config.toml
n_layer = 21
init_std_up = 0.0387
final_lr_fraction = 0.0
Each number is 500 + 40 x the weight over its row's rms, rounded and kept within 0 to 999. Layers, rows and columns count from 0. Numbers have three digits each. The size before them is the row's rms in percent of the matrix's.

# down: layer 2 MLP down (transposed), 1536x384, rms 0.0564, rows 51-86, columns 192-383
# up: layer 2 MLP up, 1536x384, rms 0.0629, rows 52-87, columns 192-383
down51 099:495462416527459498568517507494507491573489499467485486484543499462542477537396506531521524505508511508450494499518477535478512455466470543450555479507487489510444559443494467531511436414422446561501426502449534470472467497483422467479512477523504497464469532486496485521500553431567506534523447535491424485501547448557501519459503421505481565509561505538413475508505479508480537555458503488511481473502441431390504506428461472499497590490531475535546548472482434495539579481534508549468556559517522515516494555574486489507536567531487459470511471491512471506509539426534450528
up52 102:491508519481435529498411469527496533469437423464542509499469561513529445391489540586456456524429448539603523536474548468552443492485560534478471499538513460476514507466493497500562495509549450512512543422464499562483434505496486524491537512469495532540511539462520455486485585532521500512550505532544507514493520536483545390532572535495523506465540486477472515457508448527496497523556476401560515457419514526519564456509449516439485480495500540634554498459446440513467457442445466524519526544460500570474480500525496548452465496520480436457482420529500543442461496461505457534
down52 097:535461541599536523553527559462504527540561531578554484501508525404441557510558471480452461551533521564423571523475521440542547451445561486504542482488489445513502530502480453543488489508581546440502533537424475475443518499521560485561519442436445454509533494547501546489522520502495511447436476424516484470475500485544497479455549485522518472543490505477500559473503460501440468505451478433462483528510556492509514421488524508532546478453521486532438566504486528507468573489526486411497454485494497494478462477525544504503463463457465475550490465495563425485477509451486538556
up53 103:499519535518422425483451487511503506466464444504475474479508521489525485514534535528482494504473531504564474504510579443549506506542610543572586546421435473537558530510552491466503483556541516524508544466505540539502497514451509487460478543508518575521542518546469482433617519552435539522549442529571500540484542515520497499475452493552517490461474543470460515488515508516492487378552547490519480488503508488534426498444505490512433508542480552570516479459440462467545494460460592500503541486438533551477494485463523473431506457502428457576480543440450551529492489544498460593
down53 107:517477495514462508498516527564522510415502487526534476523516449579530374462538508436443547482468500553468471514545511491545466417510531500532574503514552491500480494484521473404533483580501554487554576495525544503457478581483447486478566450531514541432596465493466525485526546506538537475430455504508489494525516479492512529580469507525507520530488547488506561499496451433460491540485504566572461563520516458494498520407453524438540466434458452499510546574517485487519454489524558448540516516516549480509532566445445544444565469452495532496475458496464442579488478508593495480
up54 095:449538494516452534542524538520588481457471476449498490533448513519500477414483467531429521468474481498503505504440497436504472491472529540540488498534502395544554470508485513474562532430476487505519476463573507437533520532462557502543522550506495475474516561481542479534537494559454526521557501539584548558508528583424446473517485591493493496502497509442471415463490522517532552505574553501591504525537478454491456505466477525534457446474521540524511506491479471490496488475435596532468545543480539576515518470487442486519537554545474434467557457498461502491518482479521484524
down54 100:483573494461514505556503501538527560490535487468546470509494513551552459503506550503473446483471453450582463506517450493517545474478461545465566599449505521509530447464433542469484547471457467482463466551464535447504494465486551518542514481458485466467461489481504528475485580470492543491561444508558542459532469516583477468610541505505477489474518510517514491485568479540452462495547587515488502458556485509472554487474486498459566518533552519502482513511520443494541487534504514535490571455532505436501489441426494505484475477537551500492516503407515486506505410488466587438
up55 103:525478546507528500491505525535453513508478503414545508456501486531502472430448427442532416433544472507475466487533479447444561484507488559476466524490543520530501449487503515501487508494488498526422547536556609478561467552421485522505467495514488513419457542487464470462484477491502479499573434482490491469452533511474513431536455505457490577423505572487521500460547472460502494502465540525606543517544495547450465462499510448491501519509519536534492490504445509534482507548477493507453423500502509507433460426514504553480458478346566500497476496488527525534458486492511575541
down55 105:475448554529491514523468465555468423546492564549498470553534516530531478429515450506572475514509492493447507465494471427441441416506472522484541528519568550541403478551490462549503586514515534477507523493557513556465446525510451504478439513476499491473563495375465497473528433469467475529562498546452428512511508517422501448525529515514477470516526470533523522438515501450477474536496546480519575487466551502557487488546484490467455537491492438529522547537545516477503506543550534480538558520520523472468541485492480502498600476440450449512468500493520517546502441493512510514
up56 092:410515504526485470476454514515534502507512474547425509446547573514435475508458538437497524517497542496468475553492502518564499453517476481494467477463491479486539485432524514430433539484497438521529483449483525537483560458427451539460496491522500490574506510488376520486475498527441445497479491496515497484516475508493483461463503496387539504471483440483487513470459537488507506453482494508498554532520413531439566537541420527489491497567506569519503432515503483448504452498495432553486537497478495482484435464497487538411496517407506505511518473463506563517494505483515516553
down56 089:511525480507480499529497541481520483503518480458569523428493511526492548506586481567444509518459499550526511412556505564500551492509470476517466550510466476499453525535509431508534437490499537490480526522503475522534540498522497495523522482462426551490358529462543575514471486469492617472543560497487643541469522518581491473526544462565581491502483457518431512547524532560405516517592578526503477477534492520471459512472497543476555578444573438478494509468530564472517499487538459494559558471530513425551504514441503491586481516452555431443518518495485456514615496437431514482
up57 100:527451537443444502469535526483515517491489480525509531416448460511519440460546530459494539480522499478569501540525522422515479450529482486535547466533497544427540487442519531538474522469492434556527566476552543510529511565463436452503537475568519470541461527555448517385537567532467445482557471552455442556480486495546485534578514484484508520501491473538421574480453473530465572519516602441526533500521476530570554464489446495465471477541494485473433447526450570505485443496507484479558519488458523523484553482483551458447536499461486473506455551520471524486503562455535471536
down57 096:602499480482512511532517466539529431534507544520418503440449498502476506465509488432466510456526456466554424549503583493452531396414474457512450518532507474434583536516536554535446504494518524485499528525473484439471450434508500500433533511433538565505501518472528440506592441537545477579483495518457482478521506451503512463521541511505424508514490484481476507500539481514597486499511571531554471568539499481533449498520544470476424439481448432485451508517508507446540524528405494513499587462403438501423515494461611519443495520481462465534531511581490471483405516498551514448
up58 098:497528552446487489516471506553526538494460493406518485520482413561498485418505479485518515427535485517466523509518541487449498512563533477508448502515469477529484461515477523465456488502529461510534560464523499459493540517494443515462476457563431520425503552547539487507497484452468528504479469550423409522605544468494418511453511495468415510423559557487548465477485439544531472486481533465492596509535473462473539526566509488445498486455471458554436475564509537575513488494475434466526438484482518516399500489519468571450515461439531514464497500543444470561456507445511536565
down58 098:486483499475515477521592545473536565523489539476486382462516509567473543531504463473528493563522510501522543603533478507554448489453474493514487462451585516509473508471456522580478541508495492526505541492406456455505413523513503512491562479525524457451497444447543486507610546463491554495525581479494575507602488505583474446525439447553598512518492475541505505511502533511526459491405477520439559499583426536495419526498527436485470531465492439582539494546485488448476455488504460407533509555518521471437530553545505481478501524499450527481470495470476590443496642525486460450
up59 099:499543510523478484504454478570478494451485470462459523442464458480499528448452524506505538456483529536487454544577508437411511452518546511541506587462548461553613498487501467441444483486537508551471538525553489436486582510457534542441602545631509486437438574525460546466561462579429462476485494478493479551569536497480473487488444519531559510521506495519500476501515424483412502457519487534556476481577455545503581515487498517443510531521515486540460424619535459500481437497525475496518434492408500501436437500488495498509547454461523467511466486515499584506484533451475554574
down59 096:548462530443443479526613516506478505537500466435536446526473511494517485559552454464518442606524417501504449466554513435520505376448492506491501488487498459449507604407498547525483501445572502457499434500473552475478482504493447519537436478463463495518552443520490475493522472482447533511520497560523474513507554541566483541451513456510526523519455551508482550494540560540492478562468477500468450487528497517449554524518534481496534596495478531422448469520476481498511478542497486458560574496548578510475500524412510473417501503497458537513497532472562522482488499523468506461
up60 097:566473542504503504501506420503541500495454471498460496537471492576525541425541487497512480482535475422472487425560518503505545446506479503465477472454494464514513482526493500548537503458499449546495572528574498510521480525485480507562497451549394563532512592442462526471539494500471467458459480489529484547425608560446393540498493497548534506501544526490501422505497475522447499445519497468532534540509468527532516427514504542521481522487589481532553446494411458491516472538503467464476578533539429551506524469454449538541464470460507468510562516409517535482504460516432505456
down60 096:481481457483514576441503482515448537514500469530493458443539536524567579426469474434538484486486453493445457411487531527534517480473496467489474470558549519510522573510518466466500563535545479519507469459501467552549472517469516525517481495535461629471482513434456532545525529494496452496538492531444512430468546572478498490489534493488566475471517481549549611496547543528495530490528510509584521470568547522500512547577452513492517448470533480482523452528502465525575503520488494482503448468515508504503568451557484456485536552524440506506479519479536471449571449563487563517
up61 099:449527599518499560461472527514480474462553401563510506462450551571515435455496536490506556473478498421572524548446525412521445504567538512503477440563453511547552489507512574476549555508483527522551544541557516526486504548397644491455520485558511561485576587502538568461479592469520557536500507450539471551494476473431444431520496520497578508503451425493532533548520420515571474434568558548455532493499527457491455463494492437452423491502470525574485524493496479487517455515433493457471471547515455507490482528491486469572479539518497475521532483461499522517435397548571433524
down61 101:471473501485503489489530517490504524477486539498503482550488541498475589445526577507503491416484512503499488553530472581487488490520474456505534510564530513477526482548581516462435520473548475493470487546532502565475513542422543516540476523520494526572541475487484528428534505543506426519499472474513505494422458506573504549468510566464552542515512516482517568578444525428507549536536426540470520499513545560580521452480457517526434446552464470469543540470418504500562436511510498476449474513495450515571514524513482538547487502469561561507471451456455510523487537530468466524
up62 104:545468539500475494508429468507517510505480416492480560483470506553527447424483521427527497500528462508525485428576470513488529507450493543477489529515545528487546440519508485510503496499530442463501503469440548557540424543530437467520501552486421493532470515516440534490534549564512499463557475434489469519433639520491478460471479573490524532513495529539458505548521482567560446446507487412550537512432472573486557451518521574440475541542505521548505359503499494534557469499462476569487430405498520560488544402467457539481534541496460420458544435462461551535385471544521544495
down62 108:485467514443509562505580498490488532447469397460489494514526556554493565506509502570478520445476492503480551519485470480516524432581510522518512475508488472491491512503477487496526452539472521475450549526470564500490496506515494506484487489497535455553480445506443499461527466504532565556547495477519476566479488484552491549390528483447587501513439436476546546550572497543521492449522495517512522464448512534507483518499492509414510546539509549498544496529469502550407504424501544503503499490454500568511454486463484513565547532535542463557572501549460507492508514591496550478
up63 104:508510575490430502500464497545539449523476460412425507487493476586506483530516521472452531459528555479465478538519498540514491480500477525549532463443537558487536500492497529553500507497478486555504487553494566522568495531449500524506511449521463545436514611505489577504569505527411477488519465481514468549494529468439466409451439559522438578511558540478527460510466512572469476465513531444489580528505470526433588516536536529477466463531520484511389491480502489461499460523456541541429524502471532506521578465478517518535519527438534424504517492450531548468493486501549506502
down63 103:517492556557500583562526518493530559468534487430399535432461486497491504564498514495521476558474484535440517574419502496481497533529505436494521485541488491505457483512472632537504470438526524390502557509512554545500458431579505523459476521469527536495521525503480455463535474517478474519488571480425533490466526530436531515545482506588473508432522437532556454476479421481483516511432520490479428477535470467503518427522505436512472443472529519571562461469524465483495475454445516477450432504557541574446531488511595469531491496542472461518523445502512511538413550504578463492
up64 107:501503559498512545518498470502513487545470487503533483510455554518501444505415514421536530450470426496476483554473445456523541476537523515464491497495558444456531502514495468508437446431416495468461534559517523480546519578486565426488573497601456539539479607488514566510489458442518483520563503493509442533486542508566453526523475532444567508474518553447464459532535499491469470447485562482528550493521453431467514488564521465508521541528486462497426470543453470587466500499458483560585485525564469524417533500451434460472484514419499479509571522450527480574531474506485527491
down64 107:492458464554553550601449453411600483521493503481485450481548516522504462546435545525606418487457449580514535598494538451480518538502536505518514475507471499484452380590472531495515533511533492525554512457492537486498563530516503475554524506539509509509537555510515505500484498539580555478483538460493506468555469527503501515518500457479544456533511568487506531489517505480431494473498492485524504545470474480486479510423462534557463488546538561469499513446535616576501475546552481588466476501488473555481484538460486505442471453500499468484518494602510529514499514432472484523
up65 094:467562491485461489516430529497514469513503442473457456481443482518488466401514527472433491419466559439524548544410486529510485477483485507577579548493537526470521486484521557478446466529521442576582516537512587456451536491407477505507506576483508533534518505509435449443543598503509451507508524542514447554502508506530510450505446506424505514433560450525529564540514450492463507425506535565514561569484529483512557448555556462549484463560481527536581534528469520472587464530523544512462497499464477567420477508497524539527521503468486429420535465458413513485480552513504478472
down65 100:427536515491482542486453590460464538533551481542411496501493439531543566459492472507470428520515471476582486516555422535538449495531526440532485598512522587509593573496465502486501505440496449486466481543422525427503506560508458516500463528467471520475525469588507510528546516522560446513510473499507478522559452487567512456504510525468438450554561480411511510497521519527521498449462559455474523542512501542493516461550483460466513469528471459465533585433577499518497499514475539456510446470504524469461428590525458431450459504503478466524476527510446518532417461505454404574
up66 097:468444568491486512483543561487492461504519442470512507473482533522440478515481526469550536400548518524486491510471517534482534484515517517424468413448477583442514437534508476562515547488521442511480486476535563556452507526443460502564503487533554567535497532433440523447519485486487451499588504427444520511418518514542525514487500456511509540437511593487478507471492482527505513500515557435556475561475471552532500415442471515552466505458498472541458429500542475601528404491491537492446530449504526493508558510527507465500471508465502457434516473511493470478529576546470550498
down66 101:471495520524542470464514491506456492506529579558480576451440493502554470472589467487529594481502532514559525485494493483471436417584614577447455473585526500520512512419496455536512525502522479538481422500582521500414533475547524440483515550503474562531508499435553476497468567485462426477470498509486532547512542549478540477571515489482584461504483535477526526555539476472475519472516514471566520497456475528529444515489542532580517488455443453521466511502521484475607550504479493499467577542508527451467490524459478502462567531487515497544531455512545506478467546462519457507
up67 099:536531504460473516488480496487476467526528458449497456488485538526455546471498514527482567443458504474529469525495563531424532485528479599471483516528471431485464499514561466535466530449472469509468611561615438542535522499412445500475571494470536517549459523471442485412510530565458532539558544527519501544456504439475477502534473511429511479476483530490486494470536570502493543454499488472460476528509483442538486442522488490496522489482464592490531493521544514424468453579447573571603505452537499540464503470467521437525521490444522441530437525500512472493496522464513423493
down67 095:495427484495515486467504523486503497478448473442454515489440474439537466561483519505554481559471503474569458439494483516475571419501530465519455518461456516415473566504578533588580452486509519503451524482481459492491445463573535524513451470477481458472469508614523508532507562530548520497486550532497458546537494495435486576484485531463482439493484435435520552548474494504549478453483586531440463483478474524494489560482543496462602494517492432443503537534576611476500518500455500435543557481508405505513462545571501461454524515503491481525525481481522448443460475491544541482
up68 098:515465547500482542472468506536514484487472549496519488506485560523479474512534542463433520478486545484460481483488551447525427470543504594548567460540588510439479503481516486502520549463508477580488527513487553527473528555475536503507523472493527526389491574555526510473504563511429522466572462561488436509517543483526518418486470460528440532445535475477498534482486519550467521506533527518526527465496522490537569429416463464491413534482478505613468484483339478503519502544475503491558505536490410507432521426501489520560575436456496539514496472442521506530536536437496541472
down68 094:539556547555395517522588546483436504506414582542492488476489443490528507429544560592483562467478470383478499497562504464504569524474471471502496536442490448564501550491521473551474532544462487528437485535515445544522465479507514528509467453480482533501470505489493421501471565504547468547493520524453501525538543424470492470494503443462500488531526464508517530518492526509496469578511498454531433484486574530445519583549538534504523584486515525550519475459526470480508570585476546419481493515492538463537521547489573476414503565489508575521475491530544504470410441562532466526
up69 090:522547560483466406440529464557468464456521495520469528453531497537517514481479487511486488516547425476469541453503506441562537497504475611553528467551469480511526521488445476567469527509447448518503574530550494473532534606487548555531540567503451474465462524540507505500509500531516506441499464510508495475519526505553466478534516529495434512529482498510489524506498443515565440514499565539612585516426445518505535477456478529486413514474514486526551479524438472500493477521440511492473516455464532508479485465531454556518549441502538494533485496461481568544532497445425536490
down69 087:456519465576518486493489541505455551573413605564469439535576520556534491523455513521532498531512505461490497558522466462510552520527492512504534515499481522524482517509492478500562514484528471462515496446437558581446563572498439532555474467450489464417483493457551463475485444513532499544463494469482617486547491529504505541474540454424474500531465516460490566570530484409524449520516530480460442524511490491491519447566495517490507478500464484531500542520522524439488515511602465462461523508487405463448539537489513522538543474504518542523517566474564512494537520486499486505
up70 103:485486519514449545489494528469508538511510493489442536514560530473530486472497483516482472519512499435556505528426512450505502529539516538525455540463466445613537477451540530481519478488511443470495550514493514474498535533440524458474473497489457560379475562506431483482502524439499469500590521532539520528488570523505505493526490496475472550522579490459527526516494473477509451376540567558583545482563512561505479454486570544502463449507466522500502482529537480478543499418490510519515507573452543478449560504531464559476516456484479498522504450475469554581514471489559412584
down70 106:439502507422496460482388498470505501414512469488527448517485448521476530489454534483463552424518536455483528437514479509553467477450525441532567557488471545495539531474553448537445517445530525489506504532442425435481470484546494431466525525494497522561522551504418456523504492459524457524548550487480455564522497511520443492527521542498430455447518456457570472447432517493476553531586444559486499477487528500554481402465491501444472414550528480451583621513483468494514505451516422512481469563491440562524488484495480472467468466510528546486477506430450499476476491430511533447
up71 096:458516523487523543491487512513519525479471456451478498465502475517462474403444525462492468474460547505471449497482521531536521474506466522469513531480539496475522507502539542440496523479498498565487477524530480536527461511487515427461501451556546545477534492409505464419477436491510469477477472420502405536519491577543540519530534458506455448438565491428560482497428509422476510442585485545469446573560495537534565475532460492527448496433496509518526498546514454550516404529512583543470502550547453557512416537548455473478474458485531500496453475574457501484455443404521517469
down71 098:603488497459552552587492526438490606528483510485540479460502525468532485455500510536532557463539425499490504481480486436529451426540495477416523588528404487457535516528493412507426508477512554521505523516586500510462531522494527485501477574461466461496483439455524479518517567524507466521507471501520460448494485561512510538458501584480514492484517523467530495466507499428537471554561472547486436479504531561501429530462540509488564486549520455467464535529472441494483497526510572448505527518537473449526492509446451524472489535516544490551489526550476512563404493437484556541
up72 105:478508555459446474480408532460500455431488489476484570455539524502553519440495440543493551478490472489458495495584492499525437511497477527517481486527454473515501487448566476398544555418535485546498581529510485503491414560458496426533450581548470519488537523476430460528473569486463495441513525471490483525470497491425534509488457510529563477592504490446495513463477540398502580507553502491545583474450529521525509501485463523465482423492586512539550515478480477532517422482457421505526545518489493492471454464554551525432501542496513537530510423499469506517502500552490522523
down72 101:532500518483495499519565498498467506435510527566520513476430450555504525409480510457493460546555516511463495480557515467500485512527552482516448512498493391553483503447530511513509515504524461511497453442503519461488450449504486479455481513447545443520429405509500472483476391476541499478470509474499548435593476504466545489582522552454521499527527530552548465502547482537515488600479451528557465442569491430547461434517500465481491456574499501501551479550453432457474561496486469511533487481455479511521503435459501538506551594526492500519573511487497502537546488452456527504
up73 110:549561631524412519502469529538525519487489478525517483504509463516516454466512466499512477478497440474529499512519462498506502507509436506580516524460470503506536519557569541498523485459488462536513581538494522522552487496487493458401497513550457526469504533473452460536503581513532486527557476450494565498509499540462504520505500464543464523487584492498517524489512457504463446465510536503588441545529446503486469482449488522509533455492510599538478489477485505488535484456503502503534516515424418542539455603531520523527488478496511444435468447483477634455461457448504465507
down73 114:522598490497504555459474557548489416517505499538554539540467552513438510549471459489519456457539547459473495401508520527483473494470479489455472524471460495551446521474535487459526470564493489473447482500558447512433527485548413488401458584464505535501453454470554516577551468487486547627499562535451555495579496507528500458581576478416553543421542509491538432501547542532482471475474525563451503477547471516492484536501536433553461508478478428464473518470522568518465510529547493448506493460554482501550448540478420529516505482421488514423489553472503506464464511495491554533
up74 098:525528562529466492486446520564492485467511461515501448488475456516519536446412498490440477488511460444447534479484563439465499488494510506525546495503463466510504543506503463467482488501510473553415519543522424495508516526540545534439536507542488550511498513532525499530457487498518461533513493461471470544488498527466462436548537432451491555526497523468479492507456464513563483440478550529506539536550493460520517502520438522551466480479470527602417480576430487519517521483422550487558524511423508523446480522495507475474517624497549499511442420471521424491457388594592535519
down74 095:483520461536579518534530554448510477496578525544622538471469517519580462525427525473484455500542541535503432487530493439465434452409487491439477523553461456509528549447555472485464566534474500529483534531506529487544566526470494490498475547472488587469498507491526474496520550490560565536545494485464551474415481526477487506510507466530526512532496515437482499508492490502612512488495499520524544500480497487459428536476488504568475488474468446544531487506488573531469471478496527469527508544568577487487432590466480507472472517415528564476538553546497510544470444556599446496
up75 099:509515544550480488439504539546490495469460461574457482485435474497463456414468524506532528441481540435540484564434476521498558522545525577476451437517433462391540509568537529516482552421503464506525546533495410518464431481477453457583569568471507497514472554480472490484482441481531530508521516486509459526515471517479473453478465537521521510506477523471500451454521547466525536393550497547477478563479539493520497474481509541449530511501504426501438472467537474487458430561477487532489446501531506574478479574476501466452455543531495539526422468510523543550471530508526522442
down75 097:494503455470456508525507491488537490518433479501556509442499524478601521544410558508515473535478448509459554453448497440530514499464475506471564427468498457521492513479513536521471488494486522548507494456488432610445539516478505405476511544502394486485490474500471462556493540524485496575503526615550507488446540553493472505464532464543543496496499516554441488564525495479485485530534487504370557507485425476472458421515503531490563548446509459551484454499481480506532464459488495451492512496407474473583479545487489499450468456557513447514548505472456508484477583541606485488
up76 098:452462532463502482434516496503499403483486473415483529441479515541513437516500453468516546466539462451506492449488523487440455497503486502457479512556426508450550522494511524445454451465544479451452493531552564492525505552429493516465505502618436511483467550543459457519431468478458489462577524526494497536498526486485496466472476479462551574475529527571537535473508476500510533475519566548577539522535494485452441506505505503520421477460525557529492452489497485549525420375495475500537536544426551528407563443529487502581454551424526504437586502476457477573492513545475453512
down76 111:503467494494424464430486558535434469493472502491413550493515507546514424509518522474574523436538516465518457467488563461481546467489524519521553482468519463498487566476528531423438450529517508472500524527602515534493458533428403519488501503532374490504498601470555526499484513485475477461532488474455449495485520525563508498521421504537426503491536548508543527492496491472474422420529543452529537523512489481583470538548507531553485527465542531524481464497449458526505523451529483543521553487529569537497518491497416490477503508463456558494483606474508516549485472515447475509
up77 106:490529568510516520524452454479502546520464469492458542469508488539531424467452509467508520475547486390528417507502462523464494465611503489494475446501412478555540578541560457489570495459560461432489525447478477512539536535486505482530541459505451527441533561432493419405460530481546491504474457470444499500545515541426517484518512507504552547460521488444447447526501520529569534448532491551559499509514497479525543573522544520464507497578482489515509472514509530409543494420449473501519493522492467527514426510469550492463509538489558500550503516514494527548456470512531481551
down77 110:537490458517534513572523471461440468456451493520514437479521497510486506463472561513481467510502526431530446509508552500526518559454516517450498523457523498507508469481514506464486503475503575430545552467502443445532473543513401508490520563532447513506584511525588439481455526409530458472525560477562451491516497447514477485485529494482592495455469506497550493579436534484517364549540489455506458490462572516457483530540485502478491455490481507449456581489521522516490489465467559533445490401477513487487584525532461474469557511468570473499413455442490448512443433496430458452
up78 100:515526483533489481451495502574492456468538461518460511501492470488532448457442516472409546427537509507502428461502503460461541461501475563580517521482505523525514581519530532541537499539537449488576533498511455470536493523475464519484519488521495503406429533499470481522551502525527471467490463491491507510492499511497483449515487528490480495496535522467515481498464518523435510457472536535597517577505454566484424446518445503551484547541516573551513462535439443497471473420445519511542488481483483568522552530465479552526589484495534447479425513503485510509517461448532470502
down78 100:485521534519494457545460486536554452460493414514538495487494546451487484432526477511488515490498512487482506504515437469379467476502456547496514528527511466396530519543495468443506453549484493454466615530465553452501497496435467516468542507510465581492464505562335505534524546568437480492502471576490525519511529465524497477513510484514517553490574579475490477487477528475445511414510526464542542459482464521476466459473483484439524510508515505553451504493479496496475537492526466474554515501448554528546443587503506531462552517450532531515476453563422509489471521545492525519
up79 094:494488550487484423475496505599502468518574340502501520510466475547565549452459478520484520435466520465476578499547513504450488440525477512573487556436558529534491431470544490468535497480521468486485526510556562505567496525523522513418496531507554502517496499479487450440591482570512451482451458569518506519508524503519500513502419544503474462543557560494484481523521488490426498429481528486505585498509462505539491455504528505417471521484431451564525458515538492521490458577446477497476495487485473558501457505520520424542534555488476433511530467471440569470512478450489520585
down79 091:492550547547530529471476483535511504551527498468527405534515499466551507500536433514545529511480475493407474503543439565526480489540526533493497458496557556513482514511500517599486443504521553471423413525505518549445475493603559491477513468435516512490523498493505420547544480558455524551501514582405494471508504534493525512490491435507465526529456578443464464458563479434474445558506513503569504429474507385541473441480566522485436481494476530487456498497443492472493508555467563481541590523563510444505521484438495510534522527536474508572496533541480523513555487494460469506
up80 101:491511561450530564499510468501528507480523519451542508496513540492522531494498484530444436460567499504507428428527457466527489495476503541445527477507498483578543506486544554486502514432437451474475551507528526557494516597475499453533514400495521511441433596412533561495545506495455433475555497458505483455432524525507542503529491511518547477519500540488511424506492486416469523475479559519511437498515497569466516470500517506479539453490520505495441471430485445484467469469499518510401516545520458500485528472506581524450560522489536518516536423433485452558514484465545467407
down80 104:453505482430559509479557501430465525535528590531541425530496579529412493508592493474512481496445470409546525538538527524433493462548488494471450435484471543510481463504516447517496545462555571497485522501578552467514479488570455473508559567496493467508510439484565482492552443447489475494537448452531507488552494416525423516506493509480488565569468522499558484521557530521456472568475486465482471525471595479466458559472501543478505572498545475462514539517508498499549463570507549522485441503460532433514520514420520506533515507403522466505531564535524565518469459487519494455
up81 104:583537546494520488522452471492419570514427483500524531517533522509538573509472395457450502513530484551522438399453511467544523493488527480545536469553524510557536529440534500494510455444513442499492484473452535484460463525536512467522472475519480539533582492494440432432502562491510489467589478513500523509497560512478517515558490526492514521546498538507407570498533421489513508473468575547450524518464529494484457493515488490514447533533466518547591405536482471497492529537408497494454487561423484527448466423492543524473489485492406511545444492451487528519482437560521530501
down81 096:493471440494460497480519513503464476428481486434480579535494507494542425439474547512495519499527475464506486483522536487476524497551528508471437484479545557506481485479540581486500509492433532545487497606511568534504544504470475536508507461445437444465526505568512466549492405448529451526473508546500421544498482479563434588473556504523538585457512494541543555437494545485489474504543474580421519516505491560583489560501515515456531504421555540520539473477488491462456527484508516517521616461544573496538502479487480580493512519561524521580492494534498476555517587466509473513
up82 092:506547539486485505467443573566450548443495436468436445485491462569438465497497480543541521476458494484519436487451562421485471449560494551535454556456455519544544492447485435413456472549535467496451571500589507447455529590402548529449551495509481491457517507556508492423559537503425520490503505503478470575579527525579458506445475501530536526535494506524451467576482464496503492457474519475536548478476442529488487500429574546445494479471552492523495522561543523496460531523464422472507522483497545534482510485506491463474522523480511477516534503455525578484569543482523504514
down82 086:553468496475480495535549474424526466453521523430507475557504595447529495512501501513511471484480504499461528463431501525514502436452502479527450479434516502432434590485484486474503438465508542419459508554452607450565496484445481457475503566502450513504496506479460528473460432568510509522598446429494481429459560503530522499488471542486569543564575572506535496529532494479499454477477502455472477500449512485481597551492516537499495551554488517491499536511456478537556521461493542435595512494448490478452476464536558577437449501465443519495487492501478510588451513544506508478
up83 096:458539551554465495499492574503568479528533507496423509475508425558570480507511487506500549445502456496529428491455465508522514478511482558564506470486472470500509511579507502469552527493574479492572526523472526447530510550534555479517514500508479528437521567503534584528512585552499561514493477493455505565519476472490455564467510491466474483553543515435451444562523518544448448482509509520550481542418502494527538541550466488441489427544478492555386486501427470507509439478438499444522500478459452474528436530575458479479507488480476541542479506493502542578536498475519384428
down83 096:492554493548531510445505477560557431538529476480468464497499514507404608486523482590535541451443511522570574446541505537429491486460501481427506534498524477469434530501518492469523500448444494430450538414491551596458440471496491504537512508513526538516566439516483473545443502515460454553517508530536490499565477570523521463496516489488529503512477547491508474489540509463495570510453484470446445558494590547456515496483510518565476472493469527471502551456467467495478502499530563517535450472473519407512503477513394476522466489561575537475513549491516443496482403429474563485
up84 097:497540563490456509485478516586518468504459491471560537468464464569457463498500503488511548479561494470506464476525472503467522476499552540510544472435560484524469526568510494560492597484465511477501557541535471496487510526506454495474592517569473485482447531533524531481507586522511489532484541505490452519509510477488484439560496543487423498548478525456476446485435439543447484479493499569543511451440524442474553441484504512511531420468478578532475493588411510498447512546511503550485468471497461528444559506517460550491510479489521560459484499496512531526510452474510454509
down84 094:516546483475501551506504475487493506534547476530473479592445552546500440448479449515543530534533480572518501544483503457468498455516555478521511507504510561517499550490469540456497518488478504500498534499467389533566549481561535450459547554454485406481488507477528528486514445475548553506474494525439547428568527499479545533476529497492488485507477457455502424380561485550521573536502488476496437429513548495454416512486449469507508488539488516513570555501495507455509553532541535546451546419552456458485505548509495567469503499558509481454471510534423536475536524508459541476
up85 101:541491470533425409502437538538566473491509484549439516496497526540529453510497500487489488459562475460580492514509492452557533455504556479520472526495424546498559484497515459492470565555501482483575448505523463519601482485472437448465484526541505498483526517548531520505507523483511428533608448478481490466446485497491467444543473522471561552519507510450611529494490520502450493509514501450493537458535450611561468491537494501518531431593565531520500478482448473482522401427528488519443447448469515524490529525547419487533511471500563493464467464555570473500420492508471433545
down85 096:540572456556574597429436527532461519477490510458423541529491542520459448478547423514520463473496525514546454535465437506486525450454511505515490540504530501466541538505528522543456549477523530509467514510504478473495436518485512502459519497459512501494498550462447491465599546520479504497506436500438496535512526513473502596522522512607509451488474495452473503583533526557452520492515383474549462511542562490539451464424536483443515537588503418413467533475523521475529481478579559481497530516488513444455516443473550490526521461462415481550496533524461441458476527484503536434
up86 104:440517472510395509542495510536564548477457414507442466486485480568559568522494549503455551483527452523506521522527498513494470522499482538522580463418496484587493477462469500459515518452442504475550546466421467526508501492524496589502464503498492492452490577462519558517489577500427514527494442505497455477500519484476494466521472494473536502541499488471499514430544490466531534505531491442493502456505492482454545489466508505518436480457485506525434476520499450425518442532485436495524526465408463504526515479603521528411522483471537480483501463417488475526447477427482503428
down86 098:445497461489519498533594562518507496505530447546526475518491506537550471482520547489551546487527466498474556593510415507514471534575427470495505576536524498449451511447462502439551470492448505474410481481505514557482510457525483481467446464415484526549433436510449453560459527493515462604558551526460559435570467482512482492520468469524553544518470550530464506524588497512414527539540354517514532440472498587477498450520502533406449485475479459531588490500490459525426570498523491478526458580473487472514432482516508519491470561556503568566516468558459524480544494504478558511
up87 102:526480530493473488432497463604531579516466503534554510517477476522563512474479529477473480397470540562459517459547545480529570462575488497544498544486475490480533571509509473428474426509542411466466574531499508511444484525502439532552487516522473505543439546459464483485528499562502548464483417496498475496524518519526444509488467526516506541468527532537452473450524540562508511492534546542566497489465444543468489497483436461483453561521556542538540379577496512507519416465503518436512482493514507539447518526428509569496543439454552483495457540521415600502498575508442548577